Weights of a small GPT-style language model, trained from scratch on English Wikipedia: width 448, 7 heads of 64.
Each number is 500 + 50 x the weight over its row's rms, rounded and kept within 0 to 999. Layers, rows and columns count from 0. Numbers have three digits each. The size before them is the row's rms in percent of the matrix's.

# layer 5 MLP down (transposed), 896x448, rms 0.0714, rows 69-131, columns 112-223
096:572613443419469556478551551564441497590517560449618458458449545422569492472609553536482548477514496459536500678524495474470436511474581548466615532582502450444422539421493458482530463460376450470499452432405518472501538492461520488656537580458548495542542520533485474537557460569543474484501566478579550507540566439468523479590575474474
094:543556473562447435548549529483588486458526591532510453559488443519602516515394532530605488407515526570577578604476424498570481516419552573474484434475515486456532457463564504507550531447434498431457519555450419567553505451468361500484500501526450508435596523465465417454547551565544556411484482425460470474445478396452525509512413500515
103:425523508542454516532542515490517486523386481472549445453462569496515483458565516520412531448571403456428530489472513530443488452566507432552446546514532607488509504470492490532453491578482531477502636461590495545531546502529459467475579506542506371460502636482492420476526566377486593579455449526495598366498495485581487494636524507514
108:507517530584495484492520490512470636386460497556407444391483526527448462520561535507465482528502552471506470492515573535515436543501540641421551451550550443536552482502482532651494503536467513649523541434515520550552536487492393442478456474528470444512534434455462447500476505392576516509449446353491468446496484572516473480463531560534
099:567515485413515565552399485512458604475438533396521484510487445549546554500450537517481478598469553447477413564581555562407442439412534502431479436537518493426422617572428589444524525549415440423503552473564546600497514616580463523504513513582482478548545473528506510494509455519547574509494573530504499457594504476489608465460506521581
099:511511461495478571473466508566587521548391430536377425494498490499517540543520563537536444517502631433541507540457449503502405445526543497488543446469507511449498568443500530387499489503406458539449553571499566454481501499517507517534514471395432430539490556511556494465469422454462505487400525582535531514432399468504586581429521497415
103:521546565520514464582580557528526524498605513486494510530588565476457484540542469477338528526533541602527576537549387416472548523582534517513482493514419504406523497489461476531443547468577505516508502489591546425450533508534481483530481583457507481516464446487509446493566515512564515486533492514473526497504513474518541472552508540521
098:435453464492509449510462551571529486506510452424501478609578424439549529463513390492509599511547470481474517467455473521500554500447498488553465545576544556499453528455491448585437511423526549493519634503437480531438537531420498540428475550492535477483571426416443552513459498409521472486529506433544551513515491487569531531532543507550
089:416556481474544560503495516641467537548452417525431561537436552433449462452528515457612463505517647486467520465502584545477496553454431473509503510516405512414523520463459492444484464452473542525547418502405549492554448482580527478546510621489428545530429634439490497449475506502457475512525552505501460447549498506612478398416437344560
104:463535576511492475522471469502460497577578562451452501488475444449550478580456538484602546545485448493499500398657558507528542577484534526474537533480532522478567546492564511491456510604470482532513448418514591500476482549510509442500520488479501475516585486476450438544601492443516546536366519530445495544482489509486483527465486523514
094:518506533507468530521604554483490526440543431437568575525411531476480592401526379475490512482553457538496605499490510554540480403524420477604510394572535375484426537557580647455536499497487542544543548570525490562466553464458491499496453525517502553504527475530532523435536497507485405573559497460530464523585487472469480523412486511511
102:509502514497482516504458503432461489494520521487516558509525499461434448499478578441528426561469470492398461565539482467490486436425577432581550520461484543513498540529470465518505538460459532552471451495498505512613502601509504458523452602421526562473481485547488489580503507542582396542480541526504548434593439494476515495421492570572
106:568453472472568595521511476489478526472434473507513480558509500593499435508502562474532473535474467531481482505469460514554495524517362475498555490507537575402552522501445553487409504532494586496528600539467502552392540406421602413510525501489492534485431430548494460474498518449479578446459465531667469483541513458487466503453496554464
104:484520492400439489521521588613591601445531558554464388487481490515526488461529449377454562529532526585514457496447562531472451456521460467471540474533486458572508542510430529447505505499426419477565497509536498504460550466524537563524539391451420380577508488540475480476413552575554583510507415488578427419478515528484521494577388466516
100:430569566413590443525608497511490508561502504465561498515422568570509499486537490495514541582449514529438501632549509479475504464451552563410439427517490445423515450506458528510540554525527475529444544485502501519557608491488468519475512479609478448535345493352488473439494431460453505438475606524485506542523420506602409375482527581458
088:477560513506461442573515491511521477495579463472467527486435540408576528509565535504532466570570553544562445543491551502441520450390452542444527570570401574466458538447454542484498405593511535556506586567457536501517495537534529429479431541546464422529450501545477535601568558484554564501506426488565445538504514690532524516516523587503
100:548530509502487574511478416577478496527412527501443462486501456382468515422450516566428497552593512419450437510434429520546531590496520454523450584444516641442580591509520433368565537424605434428513495434485532500519481577531466532512574502530458491560474473524523534521527497439550559472542463505611526469477523532535549506506395440456
105:512460545464521558625398513440467524458487451418540375518473568561443522513570455514511514495497496498435494460519445492530548509445584507465505499494493491603596521477551477569493518570466527538465464455496446534492489470542468593452472534577514586520501523489414508534488541508497458459395509514450451491537488574478503539499435513553
105:507405480460652528566512499632503481539442487423449510459436455553541404541564513419521462516548500486506479439539539499459507476477560561483481516493493490549488472453368523579512427416557567459444529553516596554435492507521510400512502481472446478513531514505514490564512457520439584475583591522403460458458454582556427537508522451611
104:455453473464533496413475478468472488466470422439498507500475507430556521496525423529550479517408529531493628483454474538467474520577441530494491570558493492364544372424488516440542497438553594564448546535574467490478471469487511512510572443554509503476441550571418489586488503508571524579482568505439494594530482490556553445579519497421
091:495562465551520536544517531478489461562510508508514455564474616515496468426479482536539487461500481522505549500449525415486491484483526524494535541482481422479477559517552563510457491531458645452517464453548506532439517471445472524505542589479558475504531439482454561431447494503424489434549509484591510399481485529473465537576533528556
093:533514519466584603452489532504591499563548551546506536497582450510552498507451473538495411451573480541514474498501530508442484458449475380494480491509437410466542542582513534459525482502506606473516451517398461524519530534445612434511546424465458487453500496477544445606538479483485488558541479531478535496569514480465482516494461545538
097:503478505464510572463475472483518468578550522612498566502415503498551472459563542455525469488488448517522527382481541432484484465376517477579468542507328411503561472436494503562492506459374537548541531541540483549553515505512373480557557472524490571588566459472483501434509410479489465554508473545474492535426469442543451453485518466454
120:535506524471500432516570506502399520537463535409500529589479501446464401545527514509354524517452489440555452500551493514517555439495515460571524443505415580450558459539477458535477405540411462412496408458538492508484524512515508508507578484545513490466528462488411638461504527463477552477542475488433506542535419465474484396505472517476
100:457428483492493531547510534517387503532479394415540472506576533480484483487507567605490454512462500539556477581594569534487525485570438544456500548492468611480542504502466413349417484489488440482416451520561442466520495567421608483526488490436469529492589431483434500551437474535387519501494440513462471448424461505482541533474544531459
098:528480515494531469489564539454488455442475513546472422542533527497501491395443535550415450539455523534526570472391467440549502528551524512537424480535501512446536466442480412548476537487423463561445512515458543580491543420561489473456504529559454543532510553542497503510538569455487542496492508508466525435434465501537539522506525610515
099:575455522477512523493497464486598472513516446474532491447434404495486494504437516427419406503426515538575530492484579571489496585477442493482475455478545533475466478390544532523493510515414502470534510519473545499445584511422558502491475476500530504539414469382431545439497591563603510551465493574408468578557592505572588466471469511489
100:568526420410561498516444563594480549471523539508479515596482490461504552416491523504579435484538495468427451527554490388579411379466467444519454500515609541570475485553489543467441549477528622545525580486532481515547443469556422507593447480615456536491500513488528389520515568569581503513469428533586467535523548556493445525506438501488
094:465519549452535405500499532506429438502501530619530552492503403527468530498406511443532535514500447488526488510480568505425440385610423509587443515501564503541607520551578547476492540477488447530460467429432505479499434494508564538548490405547569466566492505435480572438419562496490432486485499507571513383339531533478520521518501532531
095:482516531467488477543454505468451499475479412511393514464472461481588584582441516459556522524548526465471448460483569600445484566442593479546499546503508480533451422566499449539497439504479476535522571495526563463414496506430563578461556494511437589511360509620519479497538423446424517412532471495502433399539465518497539531423523595423
097:449537515526462487630465543587665509464549541428509486507521467521501535443526598401482495475531503496496476523502546462466527498523501489451541492559487450419429534504552524489464445521522459557474508442513421445450554485598449412622521436404504469485517510557509557534578509517541522462504477511543514502495534505404458445494469471455
103:504483472534533476480497451566575464525465555492446428451479387551549521559547461391486530494462468403468443459595574512570572518532446482462508507519504485528399597321483519537493570501544439537539533496440555475494514533526499507429472507494503494492421534427441475481484510476470518467531549524533483444559441485484499511407460486494
099:508472483505473548599441506476446484532473491452442442595521534481425468532337545475547516498469574524501498467414494383505516491445517507409537523496560487487478398508453457365504521462510366369531551453454390461571432500433501583568514547557499500510593583454422593516481460511552534518524520597564490481480538430488434537554551493512
118:508454536522492558494455506510481542389486514553504479458441537528420495522479618565474604540442465464396429497440554504535464536514441514557508593573517444609612600589520435493504441491404485491537498566494522525466542469454398489394463555544535457576500547454458582441506553485535426372500501582531504457540433534531536480562466463495
101:571540502436504489520511507515461511522524432475516458499449477523506498428513492520580470526515523539507509470427503513468551562486466488538515537406580457409537512500480462447538508596542509590503503404534477476556548505398541560531525478404501458537597684522564513590587533496513495533525525432391405576428574605531480599449533416549
101:509431500459488506550471514510451422484599513455522471508431489470519543399438478495520445468500462523503489519497462464567501469493571419467473518512577501507489472537590489556414533526553530559613501456475535342424516511521561557613512594490428506581492491479471453490479409500506493470488476543409556528529510528545447607489393462491
101:534404486472469556404488495431523447598538473473546538429471520465501469561470484553529452550479500549550511531480491565440505509395435489537492420547549443511435504574467500398427485489504496539511578525491483423447530493486533491504418574504452531515485362446452556511531456566518527556495547457500524603540435337460432467477501601486
100:472458546500477445520539482497508478472494497593583511458522482590577529318530473497431555399401546494514441488363495497519584464408556462579470544535496472479551526684493449516448536432563494516500519594432436518496489502477480508527547439510494541470547531646561539568486521467477412401497539516484505531477498528456585471448484433493
095:597465491421466509479458471545489529494471445539420487583428403485524578569504566533504501464519528372522418475511460480568473544514512506562348460524533490467607489559497473496501415485474452545414533506427573570403580429489490572548594419456472429595529391523522538494493502467492483504492498445489396521527499474510509473461428510453
100:533486491529419554417455503463481473322535507469452466507485482469484543450534545439485566504508516540505586528554512457463471439499508503532523469539599486567473497498511502569520517475452484524529539506551485496463456462547582539456551522511484441542576518492564410434451415543512510615584488484541528451437490528441474500515403549557
098:582467582577401437429528699510454494484577568494535437518427418515523473591503511481495520481545478555548456498531475466485497619526476537420465526466486485530487439488509451450498434475521509504543450539488464432523620477519511500472507581565508534609588486454469522507572503493432483557492498442483472527487516477453602476408405399521
108:524508506532485463439526625419504485360493515535371505517453491441565502494515536487569485439478493499494482471442564558532531490521500495528521528479524525525629432495539491443516474473497490406495478563550494467482502418500515542551624468501501445503498537511435460492514550469493519513522504489621497558513500508498426473517420455456
097:449443517564519544592483487511448479402473538518527528460576526550597453535388507504534494584443526481622546423534563449576474494466530505469527499605583582499502480448538506513549522499487578493493525537459536544491550495578507541523438498464492514523567515505490527531523568525479422450556540521463478515592461432521515423520414579444
101:445470494603525398470530536401502518484505495403443542458400436459485473552531495500430427555584495564467500564470474431482469472524501574530473505552591577534493531565515430478615564492518495529415499515361570484479455500492449506505529572476508521563509508465562490381528501499516482483534537523519464553555541547551537545468486548512
093:498553477433453518535536484470565548480476542405435431498468513415512513524609476473435418536559533431454512607508494507462505439433524600447541614483594486463534528575512540434470449543422484482525504466423473518463496551529507443526480494600445609471454516427514505543423442490495526568514477504491494471423496539498399519467501423468
095:511437551518412558592470486495481540466532474511473492511563569464545526500522470568499583498516525485527447412485492482526479410441504539520447552417525511518535574459478458583557540538450562502437436563439564443480543500522478484597561412521425471583503540556478519481420444418497513506500496521493500520547493512409532504524552491418
096:544445583497513547537528549517484574495439461614417472468493523549521570522508551474519466500493452503524463444433526452502464487520456446458480501511514558416461652532420549484558461479485445505500433472442553511532532434487476456445514476522542514552486535516421493531458508548519531493408496609516482505482503513420441499625410489469
092:462468550512484461501555483487447462498387552444506501530482542533532493499555489412515442456389464503535478548529520449451499453373517575480538450576561531555591512470442492556480532469471488451535537462543499536572565512513402454523507463455559458523446418542519468427488483464532477541514474513551492527406472402460499540522504506445
118:556568519567515543583527493540455477535505554498399477456480507482533533513483465378549509500522589651445495480419465507470517448463398519562677460598540530525535476542501496556507543537493469469522512423433529478494534540616486494522495535461497407530514502537523572570384519529544503475529529516582444539534505505483492593456448509507
108:562447512469506398537481516512455497481487509600531499481515531538521529541439456433450544526564405427504542449592530463585556383489462479496540518529590469556491562464559504485391543508420476439581467473475550514455496418473540556453521453493479363562606616511416448529439449559437549568463497522525580479486554515416479468528557503623
102:569496564480527551482500519496579473438486513503555538473570389573512556468523510456555484477456415514473560502465488479597471482555482484486478384532483471543519436494495446577442496514435491579557548509507525503515492569463437439465439413570454514517475520528488508473471389493568495517470498544579468510516562473478474472451543472556
096:426525540552486503480501545460554529509413567486590498575570558466523467473431516473567531494558536577470441488514593540422478582547478450411516478467478506516518439479464503433510555441583619521540482536467531620484507519438629455475573542548508505432544468528464596418464511471538451529472559483558473538498451473514546538499497463556
090:477560492468519441541491495521513430553518650507443528508551449562505407417500521564465496481461446578522514565403571499465528498553495431450478471523468399434466504515451533460515505497350514508484452473526500504496489503424439498538546563499533435436532594527464407462543513492550476459524434424604536498480518493517508569438515369530
097:573484462478524472550568531562445579530476416528642531529517464498541534380511381488451570528463507426480481432476391523486495497477500522524557511467461519544491403518498554446442549466550516477410488477442514472578510519425536521523522455514611429470473571496579431500397570529514453379536514594420510475511450497517490601479563492508
098:531491428492482545459488444518507562520442473464473439558424511505522405501428462488470574565478402520495446524488552502481554539531525522496414472483457558536507534389530483492492504455555517458538453386484484481532528445460462488464411610499529472445447455423411537540493478601456490469520480544504580519494447420505462537476436484524
098:558527487422473496476527468451453533440496484492465472565560595520591578497509470480450495486480501458489506420444483415537432513490557533388541591466523568598469478557465475459433534516461474544417445523562482502420539561520454552468498486579500477553462495496493593523438504479495437490546500560516472529504514507435473563417470474580
104:502488488524463539529495436524565505438513461513540489415518448451463480537529507476455418448586479498493479461584446408487465550475551547565469426523584520464448463482446507492444486449557334551460495447484505581596529511524496477512548490533503475486539547474432480550536482513507482442444478483456520499475415482504562552462522490522
092:410555545498556450502579486477508464508541488531424489525471498507496521492497535552517437519524487475481416440496544556600424533513521577544515591496455419462562619492521544476495619489482530479550451430565492486436563452501522366562519409485501491490484547477470418469520532511444508551447477425550492594567485379595474456512465476520
114:512504520563522391540532435523414485535461475392599499565409526467521464515436471441422474462412454491592512515652422464491440542492542515484486482500531597556597442503478503495521562486455440395401394526515527444518518507511453433546565632550537510453528534477435575464545444507451467494478503555522514486512410470500468519457536581539
096:553478518503403524488575516535530523529578502571512405496464555558478481509497484469540635482570616591562503556469535559576477513614474508474472510539522546470481568490560492583547465463501445480550418438523408447507359547639444486550610559501527562503511418573476370567499475448464519609574580456506582511494473518465542472452621568521
107:467457515492532595477548524450458482599494462594464511530504462481522534476502494515430470607548647446574489490522518618465502485519560472519483440537508421563496584588464495447460444516525439528520536535539576521487552483590525513576532465453470449481430448502465569392502567519569580539529517430489470474499597503562468562473524449413
092:553500493568481512471460436512566475553523425467457444442492491516507449463448572578477573456496424501495561485469461457509585445482382525511487469493437479548432485557514470465470414528442462529573443496453531597491491567508472514483417545481520504438645494436482461425452517576517545578517536385543512527478592446542489519414413424480
090:547489530492470523493554475618426506483467389509443483494398499447463528550413458465455481454511438462525535557467465514414505536484500540559543443544433412492558528527413558489515486474591487522498443447435461494463529521544491560469481475500417466533495495542484476428470560464507489471472517556489418423490493638445487496517421491458
# layer 5 MLP up, 896x448, rms 0.1, rows 70-131, columns 112-223
092:483464565536513569458496511434493457465591431481538581491431615491461550516471465557541490416554535426540486509529528463531474447484476561655576495434477470512398466469519502481471581481495462436484365508464553516396488488579519392465514465502457534404500542519469470497419487576535521538462516415536498516490486549478510537544372469418
099:538617527475412448578521525447496528516474514563457463544467463527447384419487489492518558543432566567466481446532506600454469483530460527463472513498463498601564568497568478520473475452513446473519436497523395597493383442405564515569508482495510501470465405506497435541455524546490551456446516347509484487426467489452569482479632551482
106:462561471550408520427440513466401550424514538550472440498536479461531441497469417409473529465444500528606529441513563577540574503523497503430521436476549527623545545532520417519494510517512430505485593541607497514536449509452486523612473424589477535503576481533477498427506490449508587412510528459466526516459514461534494437514550483541
093:553408444538503507575425582541558535540450463490514534497446506482565481593534593458577568467560513469480483462543596402534402413477499395395493518468495533474530425550435468522407469549503533477458555520472544544519423595615578547557474439451525457559445441522533479567520496422476587514519506464401493475519483437482451563542496466491
106:507586455493438496427484452511478513482556571558516462480435454496527485489462460539494469564502514490549431402493502488538433496480565496497581478514439549562484460451395573491492464508527511540418488509471563499480521454622514472611522544476472548516454501446503443516554532523474464614486538460520498457508482504439539472502569479396
106:516573565462525493433408449475479399501430556479532535502492462575417512502457533504454618563486518442490445501507518546473535440529470479466545462611504460405532524515426532586489390481479528483509505463508414506577432573491594577497491507488474475462522444507499561483541486526483591475481556518456542530611447509513518423508457448430
103:518496596570528559451527576528516454504489540516549406470568546499470517356591485481588591449404595551504591492507473569570515465525482414477460513470454463517445451474477476433453569652477479565609523458576479413644531524585522509520508452565460553466580548530502425519505503491456539567532486464475541443472468451482488502498466484449
096:519394519550584448449464558562538478557516522533518432515474454512440519443556510529504540502486437464424557520416586473534482516506542600541532634523460523575500474507483431457476488489542598605604598476442523524453475422564534523506434427471450484472537537544525444615490588433485550568508488468492488497486443473591569521572504552487
103:520425472436483403556561460569431471607552539501450510492545532528586489507486574519553599517604533517497481459626548678530439477529419522556527565498501574512482486481490559615527518589546501510427555491517558512443524479452487419496445471498526470454482528513521497517566535502394616492432406583474534573558558389506440481509462424496
093:535387481577445522513590526516518427472487497467443575533489518509408479503480521517482550587542498532533524475432472574453568450515403491579511459515484496504541425503524513524611425431450437401553559614504450442528495467513449528472565438480527417531441499484514428523547538475534484576428473519508497383506559468515478474459468540412
103:447453434527496449533544517484502507527497496557532443543483557514419512501452554547516447469534497535508526403486515543464551493558633395549452568461449476445545480505498456536594516517502558437430449513459463512669492353499500491480491421400518518489538393535484488411482502457452511524503562533551464491473396488411488415498451481452
103:622399489437466555538526585573470465511506521442491424546477491557433544541558527547497456480450513455453491470503501524525526514553374491470469475490554600430451532517453580522639580518503433541545501581485454530444543494547582519573571567527589590451418507609408535483431462573496457603458458511468500524459539549533438496563485494467
101:535531522461474504565554477518454508498457507595526495516545407540435485552524524430433576577517509511354481544505578510451490562528473564472496433470487568548555575436574557453570573420551473382494500509448550596441588391451519520472568444534498504658475552534495540405448469550519580511450487447453516452462446507468446481493492538525
106:439486503433524392443520516437571530474453450452486470513529563531470498483457525459482548530477436459544546525584491431473486501490495618534419532495436504557479590499435505516533481504451506538479502515494528519446530584519539372443490454525501472452437532645508459463424545504441477429472573569508421541494440583562506531457496592491
089:513561466505558607552566454527505523535553485432540562538416525489516479558451569366565549568499538461432545478580520557456473455583423537430485556533481498421544617603428370523554484580409478486517511483546453445489560487412534447500459515494457452546552565510482482498491429456497526516377424456429559530453496532414506529617463514451
107:571447451480529508529407492443544514493436470539490520446451529492430536385537509586523488507620516436549485597494454503469578588570435558525493474524518579498442527526462533518534630463518528460550542525563479481419438518557526479504469568507477548419532528544454575531468454539384538499470558486439570460442651612527536423511481484462
101:511500482441470528486446516468496515472477474490478481544526465526522563510461565601450481505529470562512530541546576496517431447514439611501491537418540487545474634509540566598580468558510567582571513479517500478418435517465467510552458476471562539564480535615461594591528499476530524498457502510486527458461531492525457643500515521578
103:380491552459490518544555409463601509540557497446568389492481492423543489526322486492454461477527457398469487546493485556481484515448472475480552480524581487530547508505434568479503560488603570407512474601530531476482444512560517537575474493501543498483537404438574519395546535396541532495468527481531545440451592599481507588513589553505
096:548524541487503529518519490590413452442616509578467589486555530514521652530427496514477483576520485500468585533428438472436423461496526499502475488552483484439563547488567493554551567497461529501434516463434432510483511449493558467499509494495551480583517500531526493434468535586355507538496564546521524527524459470516425538477539495484
086:472558511555548522472409461483472575532500545466580443498493457591512504632408506467515533509545502535517450475467556463550466497473456544575471561419435437446524498543499476591566431546538527561420617546511514494505506528599438485457451487492545451511470476507477528464505533574493468483579529559480442522531521470524606493510459425433
098:434465551547490539487527544484411425468540445503499533504446539485470527454476534470520600448410488473473565474531421594498482578482550454490527536570553458495573448496407467581583548527466515492437530500574537535499504541530453510589441491425564498643524498490453421388516527449490514567531565459545481447483531505499510583430566551526
098:443556525469432440523622494440463586544464513551495616537432440432574475508500530515499544441579507533562518494545559495501565606490455536535456519584509470496464441524482474484532413474479532507564544508492536507490488507606481523451464552523527595508537469493542523489474536479470551492496545525481493454484556469478538458480527444477
120:513523462549473428496467532401457422500491473580479596444464527488579543525466463497508520451566398465617447523523436513484536449479473479487523463429508509449594562591572547565465496513489493524497397570485521413504485565510534564473403564538405440462513499517436620528597546485434528597481487426516536556541422476571514438531412431365
100:458488583523459519395519486418486416428538465490539505614437495501477470478404552435411542571414479647536544459471565488495513553431529589482514529543468545623490560522497513404473484479529525441561615524533472525446511530545472466475542516548541532478495506552463535528425472593478521448406474636467548441476638472507458518455500534500
094:457520490478477480525439545438511414519506469493496528591469468483508481398455512450549526501562563543557513568582493481532529516536465485627499399495569473427519504526527487505496428493488505549488518557443527455454492434565493478440471455490509484531402447481497420553453580503463587490380494473515534420634521506529431441533463471546
098:522575507475431467592512482538626485494543494361536517530469554633554476450453481501511451445569402520553490529524496411448538639581543357462528534528523467460500582466481536555476541514490528509528584545525468488410488493536496465626460525497521545531498496437447456547423566568514552586494412494483556597414593484542428521485391555493
097:599476500377429543464439534496589488550477527499503515596500496507439577437490508553486477459450498537435486531554517392553499437489537511495440383468578494463549543511505492413438481518498527521455460503474565523388505490587436432514527452546480501516496537529574506489487512451483517514552439525593562474433486519498461460387453489493
099:501471541479560489491572539461452549497589380418531518569557520576411459475470538421436479504578502408562543491552449566564484486421561484590561508479529473484443496402528447563475552503521445549512507473495466485586512447551490543603417434458422557532468386415575438491478451494546579540475511517487517397469472408488519542574528458434
094:540501444516522495451457532424485539465497512521522411478427518502553514586517372465513494610587438499499455519578504591557459389472602423460523514510535578575413516557456419431443541543520487494489567546566527557490489450500536536518470448495446476410551426510547456449496520477573489555422511518569497526371535429526491572558510516598
094:546438512470549537523468622497561479468507489510529563512491514540484544508476571481503507487559434539477469470577505536495484543489533478533476599459423470494548463565578536526585444494500561475517452408458318497395439486494605483458456376437520464458566484463468489462519538498556564467547476424551469500446569473510440459535485497530
101:487560457567549552353501588594446523554561512387438441532507475511435476542550484485567443464476465427475545473518581577468566490555484458497472561483454517567434495344513489431539545490448437507512522518472507387543542562532446494533416556509543492467431584435484537491523481466567496433538479528359480469495524488484499528509485530534
098:566495500534486450476490469471517475493489618608416528508532420526540538554435465537482468499550534558501477425380571438491503483492455465500539520514486489586381414486547479459482454564460585597523518498491603479490550567561493469535433522504511518458498530527551501514474457552512438530447452489445428452470469487498514587530586436516
120:565560529491420571548499433460555463546631397530545520469463496503505420528507557650566535438528508415528566494492531530493553488557465580507540579494507508574466536510603454494521535568468548536521540475513661509455541544479514466490503480466509512478500512464471512451587469440425468493532459557501415541495508464567634456498470489509
099:542528458514448416536463511451465446498539491435474485508417486543599486570515554473481523451454391446565515447464441470559475512431467517552499470399500506553547485519544567581558627531453525571461491462538567496541499469459453601529567483466481498576441501525495542442613484515512591490424525498458443542503496543502487534443584485487
102:451487472535542500532538443446528496504450488472537563501497509495406511542479459522542506523458588562486561460480563573551450505522564487492396423427534516486551484486378501477456457469515517445527506508443532516460405518560507509493485522547480528392544520529520518431519566461506572427490465480435615483511435551448464516464511472526
099:477460521443456515547541441551543451485553460516443568567533485337477502434491479601493587402515437473510593499582552487446485589412467477460545429448478362640585472498472565497508548544503493486554496466468552468535524464445559512493438573531445516494549473384432436512465536519475566475539456503530455468592562505488497543498475498518
102:488571581498643471499493402526470549589440496505554486461499441447488469478448467410556511603564522535428424460517476455494509466576549470538462349504491546551532544381483485513492519524497567424487468467489354517502462541489537463512501340455536466477483489604529483456511586489546431520497542509495601571565489474427488514513513533458
091:481559409495478516511506599476469565468537530533428533497540554467518359611516425538545534418489500485566466451488453464456523463488523346397456488566364481513515441501479575493488483515526558430506471490455438481509508558473430431572556459543528491453488521439406560578565439525461560535495507484543452514536547450516519507471521438516
101:445579542417500529477484528563493486534548485616397444401492451512429489491489415514523511504492432446501428400527486569473523522478521529463470548602521595517623571412545433560508571463503480438460418513585509457559552503463512555534498496473497456495450445446518539496396538521493568430463574577481494412452510504484531473439522447395
098:573469482485506499503563494446495471550517496502459461419575423523484472536527419438395498366506572448444460527480500515531558417474466536443493593435464478503470454481514549416573401510518492504438411513551489536587522539540581462537527404576470340505611449489488483508477506447491563569437515472544483487438457571493511473524497421478
104:444467447572469548445454583520399525448475499488460500487500522542543491513458521498571551548507448438516516468468506531517540557554533567498440499582453463563533484591459544496501543517567544548519570514544528512454434600575509425459477425532460514547469534484501574402540461465527581508472496531412455612430533444548545538513486402528
097:429558472443514508455456564521442413508439616530476525516509421532517572444490506508455471484517428482535428505480569528530564477507487427552484482494543558531476470550500462472522458461582468444526456497516438418532524469514464535567530465565480483451558441485527506541447529521556506459526522514494519456611600393473562473475464560450
108:485438445493601540449593502486452447532573458547493573483407508524500382504474647478514490580551592504480578549481479525500526441474469458501556542498522525543431528503461468461515504462415427584517485465506532604515410518449480517539410507582444539499499552497504466367540449566479488562495540492403492467533478482500483574398481497491
095:455535447510445480562560509458475477438489500578500451404608485445576477431427556523423495527507489446566476430392380471499410555560605577495581561492533444499437521454477467548545518518483465603420426530523508455441539492523512575477593591530572408527408525489577479481603521540528474523405483461439534533511579426335531459436526463438
095:468551555519497510496504452484460545418535496518442461477467590453535512529473411495568499467466556470608571526464513515403451442508491485457488490547538465527551522444518480480464492536525522429482465477380449513471504482502475445575552505548552476497566593530439509542524563531462528543436452480478468398516440526483498572551440535552
096:476536517520487429394495565518591486514488504497496462404535539487488543599474395592468478468501520518440568426504500489533502536552389467472490552457516519485474513493562533483444528540457570511467467478499501496567466467552489520515489491512465435520471467593430509479521576516486588602484411452457479539516490481550443509468461467466
093:510542549479472429522477570536485536445483449538546465479489391537556448629524466501555480532488515553449465589577535451507509449530444454539506552444449524552541565533584521432642385515487460513463448489572582488438509460589486420432431459535473583526415587574543501533570446518496496503537516413449471447504459502479484434498473498530
120:563511492469535510533621577465569600565543526542580567634474532403586492551517570474438477532481570438517635561509537606492537509546535495523548496516590454517486567465426463463555482504434559434469541549534513498545502472470547516575453500538503514471403431455490573460501460475459615360443534498534509630483577393492494524494454467534
110:458522551468561492494480478456435443411550481596460595498627426546505547507609543443436475578536451500517515529507469517553453453507563459599534421469483489443506578513416473525463458500552515540481512458441594544478519552499460544523584530460456513555495519527525525515534507472567436522572456549601614394572469479538484516464445527572
094:571622402462495568516431481488470437545487510502583569375527449416549503445564559531475557494519492503455485496480506520480522501568453466565543476561490407468633582601604420405462468512587440507471491514529545531510511546534477443448510594519499483435477486576549497527490605417489530596529548552423508563548461567508613515495474458467
098:475438464602510476378532458486536519520461596504568487551470531491557502552574500502587494587513470432472407463523472582459527455381567479582542533455456610483484568500435535457512571530541454461544446524526398512486480416544448535457478446461477453510560436641457510405504524448468510514482464524453539467521393489549508511547449439445
097:453540491548475471512509492449543457484579501571434439514423504502510544531415571437503473478412541399550512508551500469562509496578486483503450521422522429487505485482546470539507453541395440500471440546426437540516481579404451401508469372529481530472521513542453529506440494487462561550550509513501475508624548509599620493449590524550
094:422451522472499405459442502487511386543475472548544584513469509506529603458472547436531463531472546568482549544519485522544388542492475595514412627530484472468468512412517547588464429546538529449426554432503474463507474448479469498513503512463480597527420503614435615612476461555528466527482495472425433506601500501531370576576504535533
100:626489486465585387528498496478476569454604449495443442456543458483509507499517549541488510573473490415473529462498546469505497512505525631562512513570529376455546506490477552440512472464584462538545594485534502383467418549481487496515466466578460428577437551537640508505428458481491530623440553453425424521482496527454540576524507539442
103:568506507584497554450563480364467483491431468429517444527498529520493499480436560544434460483327513544517508473451452437529551546442508571558657504528515501350540577512433492631456438506541464570469475533546465482532417592504481590459482622568500497526487451540533565511480530523569523502539513436559592489385442489557525480468432424340
106:590460616497533627384516476476531440529486511408531508544415526480486467424473474500513663517576484535512597544544520533514503574454469531534550436478543595380657506444553577465514500506481457573508459618490576521399474517514478512511439586435537538479528491506572519465530518541478634561528520510376565483513459619525395512378455554556
100:474516530500503478412473489518502460545544514440495460457561562549560473452559522506457494434469485553491583476427476507513577519534451479551465522472580454464484518465456574540497394470399584442542422437474509507553464490472444476496448482475554566499496417461556496436582510530459498500473548507532505526475488494496567452507503494498
114:393524467498486514423494415510455470497483476472518653445495511513533588530354504483469558483519496501639461571542514478541493546493575585452544480479438617404581575530475575547459482511507491544476478552575494514552438575581574546465482587479433503460526486434551552425467475506459522552478535514434511546503496488437482545447495574490
101:505528516506527524456518445439521512511405532448491517530456541569551484488491581575533424478486450488575566462436490503476455506542567431519457461442517516450520456536536509468496444501461506517529521482428550546516579478536532431577504534519452410418506428487604570540542463498468424533483512536503481483494488594426497492577563566514
108:387464446455577469430525409475369500551535469510510530485535545489499574415446426485612507529515497402555393439482533575534509401489606507567358501475442577500497448440370486493432444426517459374556524453555560473514421495551504476468541528462516543416522484501515471506486508514517522592474499419421432495506596522388508534548497438497
094:535524551534564501532516504544534469502469623533490496691468423558541539533462451552577536459490428560475547496455506569487502462601503485439467479529530513556473496542554457465528447447541443477470534507506477572451528465624447486487505525568574568501526529500587449463549558519487466508527548568460494599511516433479523549545493501598
092:484504468567511453515517513500417470587430413468410445458527526481521446525505597477462549407476527497534505436548532405411521573492542540552593470437422536409515511598483531517487479535444533466394525520488534581480540478559535478438530490421584469409476534519459475482536429421402485471488445364491469536461443410490490497506575410530